Part of a small language model's weights: 2.64M parameters.
Each number is 200 + 40 x the weight over the matrix's rms, rounded and kept within 0 to 999. Layers, rows and columns count from 0.

# layer 8 attention key, 128x96, rms 0.105, rows 0-127, columns 0-47
226,182,248,166,206,217,256,263,245,205,220,210,156,262,254,226,198,235,152,168,114,215,214,191,204,173,211,216,199,202,223,160,225,187,211,265,112,220,156,230,219,217,247,214,249,190,174,267
153,198,137,266,160,184,202,220,165,201,294,261,150,149,192,202,170,207,174,206,205,166,199,242,165,159,206,288,241,206,183,232,146,214,97,188,202,152,226,248,151,213,204,244,167,158,186,167
289,155,222,169,178,267,153,212,167,152,163,180,190,207,184,237,226,181,215,184,160,187,120,154,246,138,216,279,148,142,178,278,160,217,260,224,176,87,224,178,242,177,177,217,271,145,126,229
214,154,171,88,212,144,160,198,201,160,212,158,240,275,159,266,186,208,271,103,245,248,253,181,188,183,197,49,191,161,145,144,185,155,254,243,175,286,217,165,194,249,211,170,270,159,224,199
188,204,249,214,179,229,153,146,210,164,243,246,220,146,157,171,219,163,233,195,182,151,146,260,240,254,166,164,274,223,192,130,263,210,173,157,137,184,251,155,227,164,266,216,124,210,195,202
168,242,185,154,178,198,205,152,245,186,262,235,227,174,142,176,200,177,184,136,186,182,206,178,186,254,197,162,202,259,118,152,204,132,203,293,182,195,221,258,216,233,285,163,216,190,258,213
210,196,182,211,189,261,175,175,195,241,218,211,151,125,236,192,127,164,171,174,139,218,160,133,221,217,171,221,188,233,215,194,226,113,138,244,179,136,174,200,225,200,193,274,127,260,197,150
178,195,194,203,204,210,240,190,167,183,212,273,223,189,161,179,197,202,167,247,195,163,173,165,209,133,250,164,213,174,117,224,151,204,234,193,180,209,167,176,184,158,234,213,236,132,282,175
223,194,240,185,169,152,263,245,218,152,96,207,200,221,225,206,237,275,187,202,226,215,220,293,163,199,232,131,226,129,238,122,180,236,167,190,222,231,247,197,183,229,175,189,264,176,255,176
255,205,157,204,137,241,162,189,222,181,225,209,170,159,231,198,227,150,143,146,195,104,225,191,200,172,166,248,232,186,223,229,203,165,151,198,242,227,236,134,163,204,265,222,174,264,160,213
262,246,248,204,143,218,190,189,202,205,268,189,244,210,269,231,179,203,204,231,222,160,179,191,228,177,204,259,216,190,216,248,229,200,180,129,200,172,242,201,209,212,265,228,156,209,210,249
197,275,284,140,161,241,199,196,227,201,189,196,213,262,182,212,196,171,240,182,197,220,220,177,187,183,171,192,155,209,245,168,221,186,222,150,181,228,193,202,172,187,175,199,181,184,211,188
184,169,171,216,201,193,112,168,170,195,199,189,212,168,190,223,205,178,237,222,223,168,143,194,240,251,185,253,215,224,200,215,175,178,249,140,164,170,228,118,192,209,187,169,175,219,204,182
232,155,138,196,203,231,169,193,175,126,194,214,201,201,249,207,237,177,127,218,116,159,146,170,179,135,248,232,131,261,219,206,240,253,193,231,267,166,232,244,164,186,256,205,227,218,166,217
238,241,164,160,219,178,162,180,210,257,201,150,188,166,154,239,190,178,152,180,164,187,201,242,157,198,143,242,195,197,243,156,151,158,176,183,183,213,195,168,191,168,240,247,124,214,138,229
191,195,214,164,203,129,183,194,174,202,231,191,196,169,206,201,157,155,231,193,238,229,238,174,201,234,280,200,240,152,189,270,184,182,178,206,220,196,219,289,201,226,208,238,190,224,202,213
245,157,210,206,148,223,210,202,203,257,197,192,194,186,227,177,241,176,128,258,180,221,181,210,163,186,145,222,212,193,281,223,111,175,198,213,178,196,193,206,205,183,188,234,223,156,209,112
184,218,228,202,191,139,160,221,178,182,171,241,221,206,218,239,142,200,233,182,199,198,260,189,202,244,180,203,205,165,178,172,199,272,220,204,174,227,235,264,170,184,255,166,190,198,157,179
257,207,218,191,155,276,157,197,186,221,234,188,119,180,241,166,113,166,168,266,93,168,146,199,227,230,220,267,258,219,228,180,220,209,281,245,257,145,219,214,279,172,220,213,175,208,166,253
180,136,193,171,201,225,183,201,227,243,213,194,200,270,250,238,191,260,184,162,251,218,292,198,143,216,143,211,231,170,229,159,199,158,173,213,184,203,238,107,178,132,152,207,224,224,214,158
151,161,200,149,207,242,174,224,178,193,206,195,175,97,220,207,180,214,128,213,107,222,178,186,243,168,240,257,180,191,220,168,162,184,179,234,143,175,224,193,248,201,217,165,170,247,251,254
155,128,223,232,179,173,161,168,126,174,138,228,235,281,153,117,199,232,224,186,166,201,168,260,129,243,181,185,153,226,153,208,278,172,172,192,188,215,192,193,160,207,144,260,290,234,288,221
187,167,218,222,202,232,164,164,165,128,171,236,159,172,209,241,227,213,191,194,173,173,210,198,225,187,156,222,220,260,192,196,215,185,199,218,176,181,204,228,198,189,230,208,138,277,221,263
173,202,218,171,164,249,158,124,157,197,200,217,136,150,177,208,154,168,150,211,26,122,158,196,238,135,276,322,217,253,191,195,179,201,139,186,160,190,176,189,193,222,204,243,185,263,180,219
179,262,187,161,253,224,201,217,236,188,226,188,218,194,195,152,144,197,228,207,173,205,196,293,205,192,199,149,180,243,215,171,229,276,243,197,153,155,195,193,192,231,199,204,185,174,188,177
188,212,157,239,186,194,164,206,135,194,179,243,185,212,231,209,170,155,272,188,154,242,229,188,122,235,166,188,237,166,251,179,141,134,164,202,177,156,234,301,208,243,258,182,194,221,186,169
165,210,246,161,221,205,210,221,141,215,183,210,183,168,185,183,153,148,232,223,255,235,280,180,241,253,221,176,202,205,254,226,239,181,266,185,222,206,198,155,109,229,164,216,194,226,190,208
163,181,204,154,200,181,169,179,270,215,197,194,224,200,222,218,180,222,179,245,152,152,206,264,231,218,173,156,229,203,247,229,179,205,230,136,181,225,224,182,223,104,142,162,220,185,267,218
200,190,164,187,161,210,121,163,231,182,215,200,186,147,166,200,184,235,202,223,240,200,156,202,204,132,231,243,229,149,153,173,162,228,218,168,126,104,165,237,205,226,141,192,165,97,183,208
245,161,262,193,227,217,140,182,163,181,196,163,189,152,210,179,190,182,161,202,232,181,194,177,221,263,178,224,215,237,127,200,212,219,177,269,258,212,157,198,196,244,201,248,199,198,216,213
148,210,139,165,198,238,191,161,159,208,192,288,143,181,242,174,212,172,226,147,171,168,218,238,217,191,239,272,200,191,252,211,236,205,150,201,165,189,153,201,259,204,170,187,178,191,183,151
328,143,196,203,142,183,199,186,186,230,192,211,200,148,180,198,225,164,211,249,182,222,232,209,221,235,175,170,176,184,224,220,283,219,199,185,238,208,145,162,200,210,195,129,203,224,159,162
187,190,134,171,206,183,184,222,128,151,192,216,181,232,163,161,194,217,277,149,279,190,213,240,137,199,196,135,248,222,213,203,176,259,177,193,244,274,208,235,214,200,234,232,224,168,220,185
167,244,245,228,259,209,244,216,234,229,209,170,177,145,262,229,192,215,165,241,159,103,168,195,224,132,215,246,209,206,246,189,164,119,155,180,202,149,197,169,183,139,216,182,139,235,212,173
183,208,180,212,211,241,174,174,158,285,173,155,201,240,192,229,270,191,226,170,188,201,196,200,225,230,195,227,182,233,236,202,234,166,186,209,170,248,177,211,187,174,248,299,140,175,162,168
227,162,156,215,187,172,172,169,177,222,159,148,161,261,213,163,185,200,221,259,237,203,149,214,175,124,136,233,149,198,191,229,162,189,188,176,195,189,201,216,221,192,181,180,154,260,252,92
267,178,204,143,122,151,255,167,168,128,180,178,239,274,181,156,193,206,244,203,195,209,155,144,241,227,208,239,178,172,152,150,273,277,205,207,202,212,214,177,170,212,154,244,202,190,148,182
267,227,170,184,209,265,180,175,193,275,238,206,158,94,196,297,203,184,165,242,110,261,185,147,197,170,217,239,208,234,205,238,236,173,76,255,216,160,206,208,225,191,180,177,165,193,179,194
217,219,201,220,224,181,177,213,218,246,179,224,167,184,168,249,199,158,201,253,275,179,248,203,213,153,179,207,225,245,227,211,124,177,212,179,201,200,141,192,207,163,234,217,198,269,251,173
175,165,190,212,183,134,154,224,212,217,142,205,255,249,262,185,258,222,242,139,256,221,292,178,162,270,229,149,229,236,253,164,197,236,252,213,178,253,142,201,172,182,236,264,205,156,136,249
181,221,203,195,204,165,246,236,217,153,121,179,197,194,138,246,172,248,181,229,223,258,244,222,188,218,181,204,291,223,212,218,151,228,183,139,170,262,177,178,199,167,234,208,227,197,227,232
229,209,204,239,179,235,223,183,227,286,183,269,221,260,163,221,246,205,206,124,208,166,166,232,189,194,270,228,203,190,160,189,207,128,229,220,228,156,160,255,119,188,218,153,181,241,215,181
237,169,205,147,304,196,220,221,239,257,187,178,233,165,182,126,205,214,227,228,214,261,174,216,179,249,214,217,183,150,230,276,158,164,250,160,245,255,211,191,200,174,201,210,223,228,244,195
161,212,167,204,129,239,194,155,156,220,171,129,184,123,219,241,119,186,175,191,116,60,160,170,219,125,236,249,255,210,209,198,247,159,146,198,150,187,231,151,156,218,202,214,175,216,210,188
126,259,144,198,91,199,167,160,218,99,200,194,152,176,208,178,148,253,232,160,155,184,175,204,215,194,247,226,171,247,204,205,224,142,132,244,238,162,161,214,256,164,193,228,177,220,194,148
195,168,195,186,172,271,218,175,197,218,169,195,211,232,222,254,196,182,224,241,184,199,167,152,192,230,157,193,230,158,143,201,183,205,189,142,233,160,189,158,200,137,199,228,164,223,178,214
226,250,163,234,211,205,210,156,265,162,198,191,172,165,165,225,178,201,258,189,225,210,250,177,187,197,210,177,215,243,181,173,213,240,260,204,177,223,222,224,160,182,231,178,202,250,181,211
167,174,182,198,219,131,265,194,188,173,187,250,196,242,176,154,264,206,238,196,238,207,194,184,182,216,168,199,223,147,233,228,198,217,250,211,250,216,204,173,216,288,140,239,235,176,243,225
213,239,216,191,154,201,260,203,212,184,171,216,170,163,195,192,126,182,176,167,165,214,158,139,190,258,252,197,170,219,258,274,131,177,213,182,209,191,184,158,188,198,201,237,219,254,129,164
201,146,228,224,198,103,296,188,210,210,194,162,244,220,126,155,252,231,288,157,345,245,309,255,54,232,173,161,199,145,133,170,204,224,241,211,184,272,208,215,225,191,166,113,314,140,250,230
191,246,179,193,158,215,229,174,214,203,229,157,203,218,190,184,244,144,202,214,120,199,172,217,265,241,173,268,174,209,160,147,339,187,229,184,154,182,187,122,259,179,155,126,181,162,226,164
175,230,218,201,240,177,190,259,249,170,191,247,249,171,201,197,277,219,216,176,177,173,196,170,167,166,246,197,274,195,220,213,242,116,215,238,221,241,168,199,212,220,197,204,134,210,174,207
195,162,208,209,224,215,186,154,170,138,203,179,220,176,188,217,192,175,251,157,225,233,202,264,167,207,171,158,174,167,234,203,205,170,208,219,226,301,254,205,253,145,206,288,191,126,174,207
209,210,195,207,185,207,162,174,215,210,218,248,213,225,174,184,213,171,163,240,196,222,180,197,231,196,168,222,178,204,272,254,229,175,174,188,216,166,206,224,159,200,186,191,164,175,186,275
214,229,211,235,192,122,271,153,197,135,215,178,106,201,260,140,215,173,177,193,250,237,147,239,170,162,223,176,264,198,226,230,188,178,182,198,162,240,222,222,124,261,166,182,211,163,206,207
209,124,219,195,215,156,246,132,227,170,130,214,242,248,141,143,211,207,258,160,267,288,253,216,149,221,161,125,253,185,137,164,126,232,282,159,207,270,182,177,252,257,202,175,215,132,267,206
285,207,195,189,138,226,220,236,240,262,169,218,198,149,249,214,140,190,227,201,136,167,145,212,249,196,123,213,198,181,186,222,222,235,156,202,262,158,150,190,183,193,230,193,157,230,215,136
174,244,206,194,206,261,245,150,231,238,290,232,96,148,206,252,210,174,138,225,110,155,138,222,214,134,197,285,181,243,128,249,275,220,136,232,166,112,174,181,231,149,271,231,168,262,179,224
169,214,198,167,245,203,130,170,178,213,251,166,187,263,179,178,238,228,232,212,243,175,226,217,180,225,282,129,224,179,213,242,184,258,196,206,229,257,194,164,191,209,189,189,204,122,195,183
152,122,171,259,240,210,241,163,203,224,184,176,217,228,144,178,265,195,239,271,176,265,194,182,201,201,254,218,217,209,172,191,196,208,181,212,235,257,214,249,163,237,226,148,177,168,187,183
181,255,188,189,202,134,257,318,177,267,166,260,205,264,241,189,295,207,180,216,263,207,204,277,175,173,158,182,187,231,115,168,223,171,318,159,179,212,101,249,201,207,183,244,185,155,232,212
240,229,190,223,251,230,172,220,193,192,207,187,160,174,244,227,161,187,108,214,161,276,165,155,148,185,255,275,185,237,214,225,201,175,211,151,269,153,188,201,215,160,185,210,155,221,209,194
171,183,207,135,195,216,185,160,175,243,202,207,194,189,215,234,224,228,238,189,182,224,185,193,230,187,182,231,220,211,138,186,87,220,166,140,158,145,270,207,188,159,199,214,106,216,153,216
201,196,262,221,197,253,250,169,181,198,229,199,195,162,262,227,79,148,171,182,110,184,157,157,253,156,249,228,157,214,190,227,193,134,176,204,175,171,170,217,181,130,196,231,155,168,121,263
206,198,252,223,236,271,183,261,196,208,220,205,165,240,194,234,224,201,241,159,158,171,200,165,246,122,283,203,127,226,224,204,286,246,107,225,198,102,147,258,222,207,215,225,177,160,130,254
203,166,266,193,186,128,113,200,162,163,178,141,295,247,208,134,267,252,170,234,231,249,162,244,218,199,226,167,251,141,193,151,235,204,213,211,263,232,319,191,211,184,233,258,268,238,196,174
259,222,261,226,238,208,214,282,221,175,214,210,248,227,207,117,149,244,176,205,197,187,264,244,270,247,253,232,138,163,186,233,154,217,194,189,192,237,257,202,248,223,216,260,274,198,167,171
219,283,149,216,196,170,221,183,214,189,225,183,253,221,188,97,227,206,186,287,193,172,242,163,190,290,208,181,233,239,241,215,157,221,195,274,208,203,236,143,155,176,202,162,196,201,240,139
242,232,200,174,177,199,177,141,256,198,164,253,149,193,195,201,233,208,248,204,114,182,173,193,189,207,156,175,214,157,217,246,204,180,199,203,209,151,131,172,151,245,151,229,103,288,183,224
208,151,186,189,223,167,190,111,225,214,223,106,141,137,211,270,142,79,164,230,209,224,133,246,168,179,136,153,235,246,258,258,217,204,148,153,176,208,200,139,220,278,217,130,118,267,196,164
139,182,152,193,158,238,218,243,219,208,200,218,223,148,252,166,191,207,174,198,153,186,217,259,232,204,151,261,249,155,220,198,189,226,188,183,126,98,287,127,229,170,186,120,136,250,189,235
183,252,209,129,168,148,179,230,238,205,219,270,180,122,181,236,234,217,220,168,276,272,221,196,191,156,243,155,173,148,226,227,230,195,271,202,224,138,196,204,170,168,216,140,200,146,214,222
218,233,195,137,233,243,277,269,185,201,165,210,213,168,253,266,144,169,177,160,178,153,199,200,139,210,240,152,198,209,206,227,228,220,196,120,275,130,211,119,142,235,179,165,187,197,213,257
200,204,173,206,209,165,240,163,234,236,110,157,232,257,128,143,210,187,225,241,214,167,116,176,230,181,218,227,252,198,219,163,188,150,169,171,127,218,139,228,240,175,182,242,217,264,271,168
228,194,210,209,227,221,216,256,211,192,151,175,236,192,200,222,246,208,203,171,195,205,121,183,256,190,245,199,166,278,143,209,175,199,181,205,273,204,180,205,175,196,217,248,162,213,194,206
157,243,228,116,216,174,216,168,156,213,241,225,180,193,218,184,185,186,162,133,221,172,173,238,231,178,156,202,157,175,248,226,224,257,153,250,128,221,178,226,149,202,141,265,231,126,234,205
226,189,230,184,183,215,160,222,219,133,188,161,277,190,199,178,181,207,247,197,230,236,203,216,212,188,200,179,215,181,202,169,218,289,161,170,147,164,290,185,198,155,199,178,204,249,259,169
232,157,152,248,175,205,161,151,228,214,232,244,148,205,168,234,205,181,217,149,153,158,174,240,282,223,197,152,238,196,212,179,224,191,187,164,194,212,256,267,202,198,159,253,139,196,191,206
211,251,200,216,237,259,268,205,201,182,164,232,169,170,207,191,237,124,217,187,168,167,161,102,179,224,213,219,199,204,193,200,210,226,219,176,190,238,203,221,259,174,212,261,149,253,212,241
135,247,132,249,147,223,215,251,270,184,183,198,203,233,192,223,190,213,171,212,227,163,193,163,152,144,188,266,158,243,192,243,127,199,214,184,241,288,236,248,195,173,240,196,188,120,222,171
212,118,176,200,168,170,274,218,245,166,146,128,182,262,190,224,223,248,261,170,232,278,250,198,162,239,187,174,178,155,178,214,177,207,154,144,214,291,184,190,220,224,184,185,220,148,159,155
189,219,193,218,169,249,223,250,151,192,253,233,192,167,203,208,182,163,218,116,110,206,184,126,185,212,228,187,189,177,158,214,261,147,178,252,126,186,119,172,247,144,234,230,215,254,297,169
163,162,132,121,231,279,292,240,209,168,205,227,187,151,170,186,218,195,183,180,176,216,184,126,291,218,192,175,215,305,177,296,230,136,174,155,191,181,119,220,191,192,126,148,181,263,170,163
231,208,224,218,203,198,150,252,171,278,236,203,123,192,224,195,204,156,127,154,148,233,192,273,289,216,202,275,199,300,212,249,248,257,148,193,166,238,234,173,211,171,261,262,196,223,207,206
179,166,167,203,201,202,175,132,251,233,201,189,184,204,252,169,171,146,211,153,167,144,135,179,163,229,235,168,189,196,157,220,203,180,245,210,165,229,226,292,216,154,255,257,213,288,196,186
175,232,229,190,171,304,170,218,195,250,200,201,157,219,186,276,150,179,192,175,160,186,179,190,280,186,299,254,234,188,223,181,111,241,153,143,193,157,177,232,183,150,251,126,104,201,181,198
191,188,191,142,116,242,232,152,156,191,226,213,100,125,221,213,251,163,160,215,115,151,226,147,253,141,305,281,204,182,140,268,217,227,170,113,216,146,197,205,219,227,139,209,121,217,111,191
130,263,247,177,201,273,167,174,267,90,178,157,203,222,234,177,241,222,235,271,202,207,251,194,227,185,226,202,166,186,171,186,271,151,257,219,243,214,112,221,205,149,186,266,212,203,134,233
233,216,176,198,195,251,203,238,189,164,166,232,169,213,189,162,165,160,196,197,132,238,245,230,191,248,190,219,195,171,119,155,230,136,186,180,260,213,209,205,228,220,193,203,173,225,159,262
173,241,250,200,207,219,112,212,170,212,160,177,202,206,215,204,251,178,238,192,198,164,211,189,103,178,165,199,127,254,241,215,208,167,97,181,201,152,256,226,216,272,257,138,120,174,140,200
227,188,217,238,163,239,216,264,235,174,206,198,229,274,222,211,195,220,169,168,201,94,148,150,201,161,172,157,189,271,171,206,266,210,155,199,186,230,220,225,193,157,189,167,151,229,149,186
173,228,211,177,178,237,226,192,268,210,205,218,162,180,173,278,174,210,171,140,112,144,195,226,196,155,236,205,154,216,158,219,174,113,146,218,215,126,93,142,197,136,195,140,127,156,242,187
246,153,212,175,235,263,165,227,185,269,250,251,179,186,243,243,172,271,257,229,219,114,158,175,188,203,209,226,245,181,135,179,208,197,212,186,155,198,282,140,200,154,179,194,199,206,162,158
190,200,192,171,208,151,190,253,210,297,222,151,183,233,245,198,189,192,154,250,176,237,197,214,134,211,199,287,195,186,221,234,215,185,199,169,261,229,240,128,231,205,229,285,212,176,222,158
177,194,264,182,197,147,212,256,216,241,155,155,117,193,146,178,202,170,175,196,175,259,152,114,216,207,173,186,171,199,182,188,196,234,193,280,236,141,209,163,150,210,180,168,174,199,174,181
243,199,214,213,177,169,255,121,173,251,202,233,210,182,250,121,267,187,172,150,245,205,186,199,220,250,193,180,218,157,154,198,208,205,228,180,234,197,172,155,152,179,162,212,241,194,199,163
196,247,187,270,224,164,244,163,189,226,233,203,318,244,169,152,167,232,148,257,245,246,212,222,159,226,243,179,207,148,208,124,213,220,281,217,261,238,250,212,229,181,221,248,315,207,238,152
198,144,130,284,234,242,229,141,201,249,252,226,300,264,193,249,207,285,160,196,200,141,170,181,165,185,184,161,187,157,236,214,254,184,214,189,230,247,176,263,277,222,238,243,315,163,252,232
224,192,195,242,215,145,190,185,261,249,196,214,286,230,164,199,198,236,175,211,262,232,213,180,214,155,182,171,243,178,218,105,163,207,245,238,276,183,241,215,247,201,285,234,242,216,218,200
150,215,195,248,160,161,299,181,268,182,247,153,194,246,239,228,209,180,262,232,179,212,244,169,183,184,253,229,243,240,212,134,167,216,151,186,242,216,222,268,210,159,81,195,261,145,276,209
226,166,194,141,189,223,154,209,105,170,137,215,224,234,153,158,193,208,213,164,196,203,235,228,201,136,145,217,213,173,301,168,203,249,246,226,230,180,231,272,253,190,202,193,198,198,206,254
193,128,229,241,183,234,222,164,188,258,171,158,180,186,228,129,173,184,162,213,273,122,215,171,237,212,227,204,232,198,230,259,262,199,154,225,211,242,172,123,278,199,199,207,172,156,231,231
220,115,248,189,168,115,216,158,201,144,201,169,125,239,202,226,167,199,201,208,227,177,237,155,175,230,258,215,203,175,175,239,255,210,206,178,120,182,185,205,152,295,276,120,191,207,231,113
213,264,232,198,229,201,169,275,174,230,153,245,186,229,217,193,133,233,193,197,175,217,154,186,259,158,179,211,208,184,187,184,243,140,72,225,205,139,176,196,189,168,196,162,166,189,164,123
172,172,170,137,206,162,212,195,168,212,210,282,149,171,249,247,231,160,131,197,229,222,217,189,180,202,160,221,212,285,181,244,225,168,238,157,168,139,207,264,225,223,260,195,101,222,196,214
215,138,216,195,233,197,197,204,210,177,120,121,167,165,244,302,232,213,151,164,204,309,291,243,128,93,198,159,178,210,219,200,170,190,164,149,190,217,157,263,172,211,189,184,217,227,158,202
119,182,180,186,251,194,268,194,190,215,223,146,135,225,157,203,179,238,189,248,245,218,227,155,166,154,202,141,188,262,168,172,200,161,196,167,168,216,188,312,193,245,215,220,172,106,243,159
173,194,251,183,181,214,193,215,209,156,128,208,196,205,252,264,133,187,204,179,143,240,185,155,231,173,214,254,155,240,218,252,194,202,178,237,110,124,109,158,188,122,216,181,115,262,132,165
191,168,173,200,202,190,276,129,199,211,128,178,170,132,210,243,283,193,174,174,209,216,191,182,210,148,175,203,245,185,228,216,173,190,327,195,115,257,196,233,188,144,231,214,220,227,156,209
195,154,219,177,197,136,195,214,163,192,176,182,204,230,207,203,222,290,222,210,270,298,282,173,150,183,230,193,178,210,184,182,106,204,133,248,237,224,170,207,174,304,210,203,210,202,164,340
228,202,125,202,183,203,209,228,225,259,168,185,189,215,202,214,143,253,150,180,164,162,159,160,177,152,261,300,255,201,245,162,227,267,132,207,214,189,211,219,242,161,237,252,257,191,260,212
243,208,245,233,119,239,158,211,266,194,202,208,251,202,172,167,191,256,257,193,237,247,116,233,158,279,226,211,246,181,147,147,187,242,179,184,252,214,182,323,194,176,213,165,204,173,177,204
266,175,202,184,194,167,269,224,146,238,171,152,179,228,238,181,194,131,238,233,229,119,228,230,206,196,180,179,181,201,169,235,213,218,226,155,240,207,173,280,176,222,176,145,150,261,230,278
231,206,147,217,214,192,202,197,230,134,160,193,219,197,141,168,152,197,162,160,244,144,261,231,167,185,233,215,202,231,97,195,197,155,193,203,253,269,232,206,202,212,197,151,223,136,218,179
117,222,147,138,214,230,200,186,146,146,135,157,188,126,245,187,224,228,215,267,142,135,183,245,221,188,235,292,190,221,176,242,204,134,153,192,218,195,202,229,163,156,144,226,189,206,193,175
190,244,254,202,158,272,226,166,100,128,229,274,199,102,236,148,158,164,181,226,111,171,133,159,212,165,209,326,224,261,202,246,245,260,145,177,194,163,224,263,160,196,152,224,196,206,223,236
283,160,206,190,218,202,160,184,160,216,206,173,244,153,183,253,242,222,189,191,184,175,237,72,164,171,185,154,163,145,218,211,171,197,187,139,184,278,201,260,277,193,190,167,230,228,206,171
171,219,283,148,135,175,189,184,194,251,225,219,263,205,238,154,188,246,141,253,246,198,237,176,204,202,224,153,201,233,219,156,76,185,195,129,200,260,242,215,245,250,147,225,213,179,242,170
228,186,172,234,194,234,276,194,252,231,207,139,255,203,156,253,268,159,185,263,228,226,293,254,203,220,186,177,264,179,133,188,166,204,215,226,191,266,167,218,162,146,223,169,260,150,152,198
177,146,219,287,151,286,169,201,224,222,169,254,165,218,213,222,158,169,188,239,226,159,206,152,203,194,221,199,183,198,206,228,232,225,116,187,178,176,201,266,140,182,141,205,167,238,189,189
220,221,158,185,217,207,172,248,270,143,145,220,208,157,183,221,181,178,209,166,132,189,168,199,185,169,229,236,223,313,150,201,161,209,48,78,155,134,144,157,196,243,216,191,154,233,155,227
169,201,221,165,199,224,238,219,175,196,230,178,238,226,163,180,265,178,228,226,242,237,170,255,207,187,151,164,159,246,141,198,202,170,297,134,180,191,209,229,177,206,217,139,217,225,226,200
239,243,215,227,124,189,282,184,199,219,191,129,152,179,226,185,216,213,221,177,177,178,213,181,179,185,180,205,125,217,189,148,174,125,231,182,140,259,189,167,253,135,138,253,196,143,249,169
217,243,127,236,189,205,175,180,144,257,237,209,158,221,208,152,212,102,208,171,251,231,165,161,244,250,243,179,236,190,197,188,120,243,182,154,191,196,196,166,275,136,142,235,209,191,222,268
249,234,258,187,214,280,180,216,159,193,243,192,209,137,204,166,168,232,191,224,229,233,161,180,123,198,178,172,267,204,258,265,196,232,159,226,147,187,168,223,172,235,235,247,176,149,179,215
177,168,200,266,264,127,215,315,225,243,212,223,190,297,219,136,202,194,143,236,264,260,216,173,190,234,275,248,151,174,213,165,179,219,207,201,191,170,200,137,259,194,170,84,290,176,216,196
169,220,68,185,246,264,198,207,211,262,154,170,220,156,203,212,129,251,207,213,204,209,166,224,160,230,183,249,164,171,143,179,266,155,287,202,191,208,191,205,229,223,191,203,149,163,166,270
163,273,211,211,204,198,208,189,178,204,160,176,225,195,145,151,156,220,176,201,287,286,263,178,186,266,212,146,196,206,240,189,164,216,269,193,211,240,239,158,190,156,170,220,286,242,209,200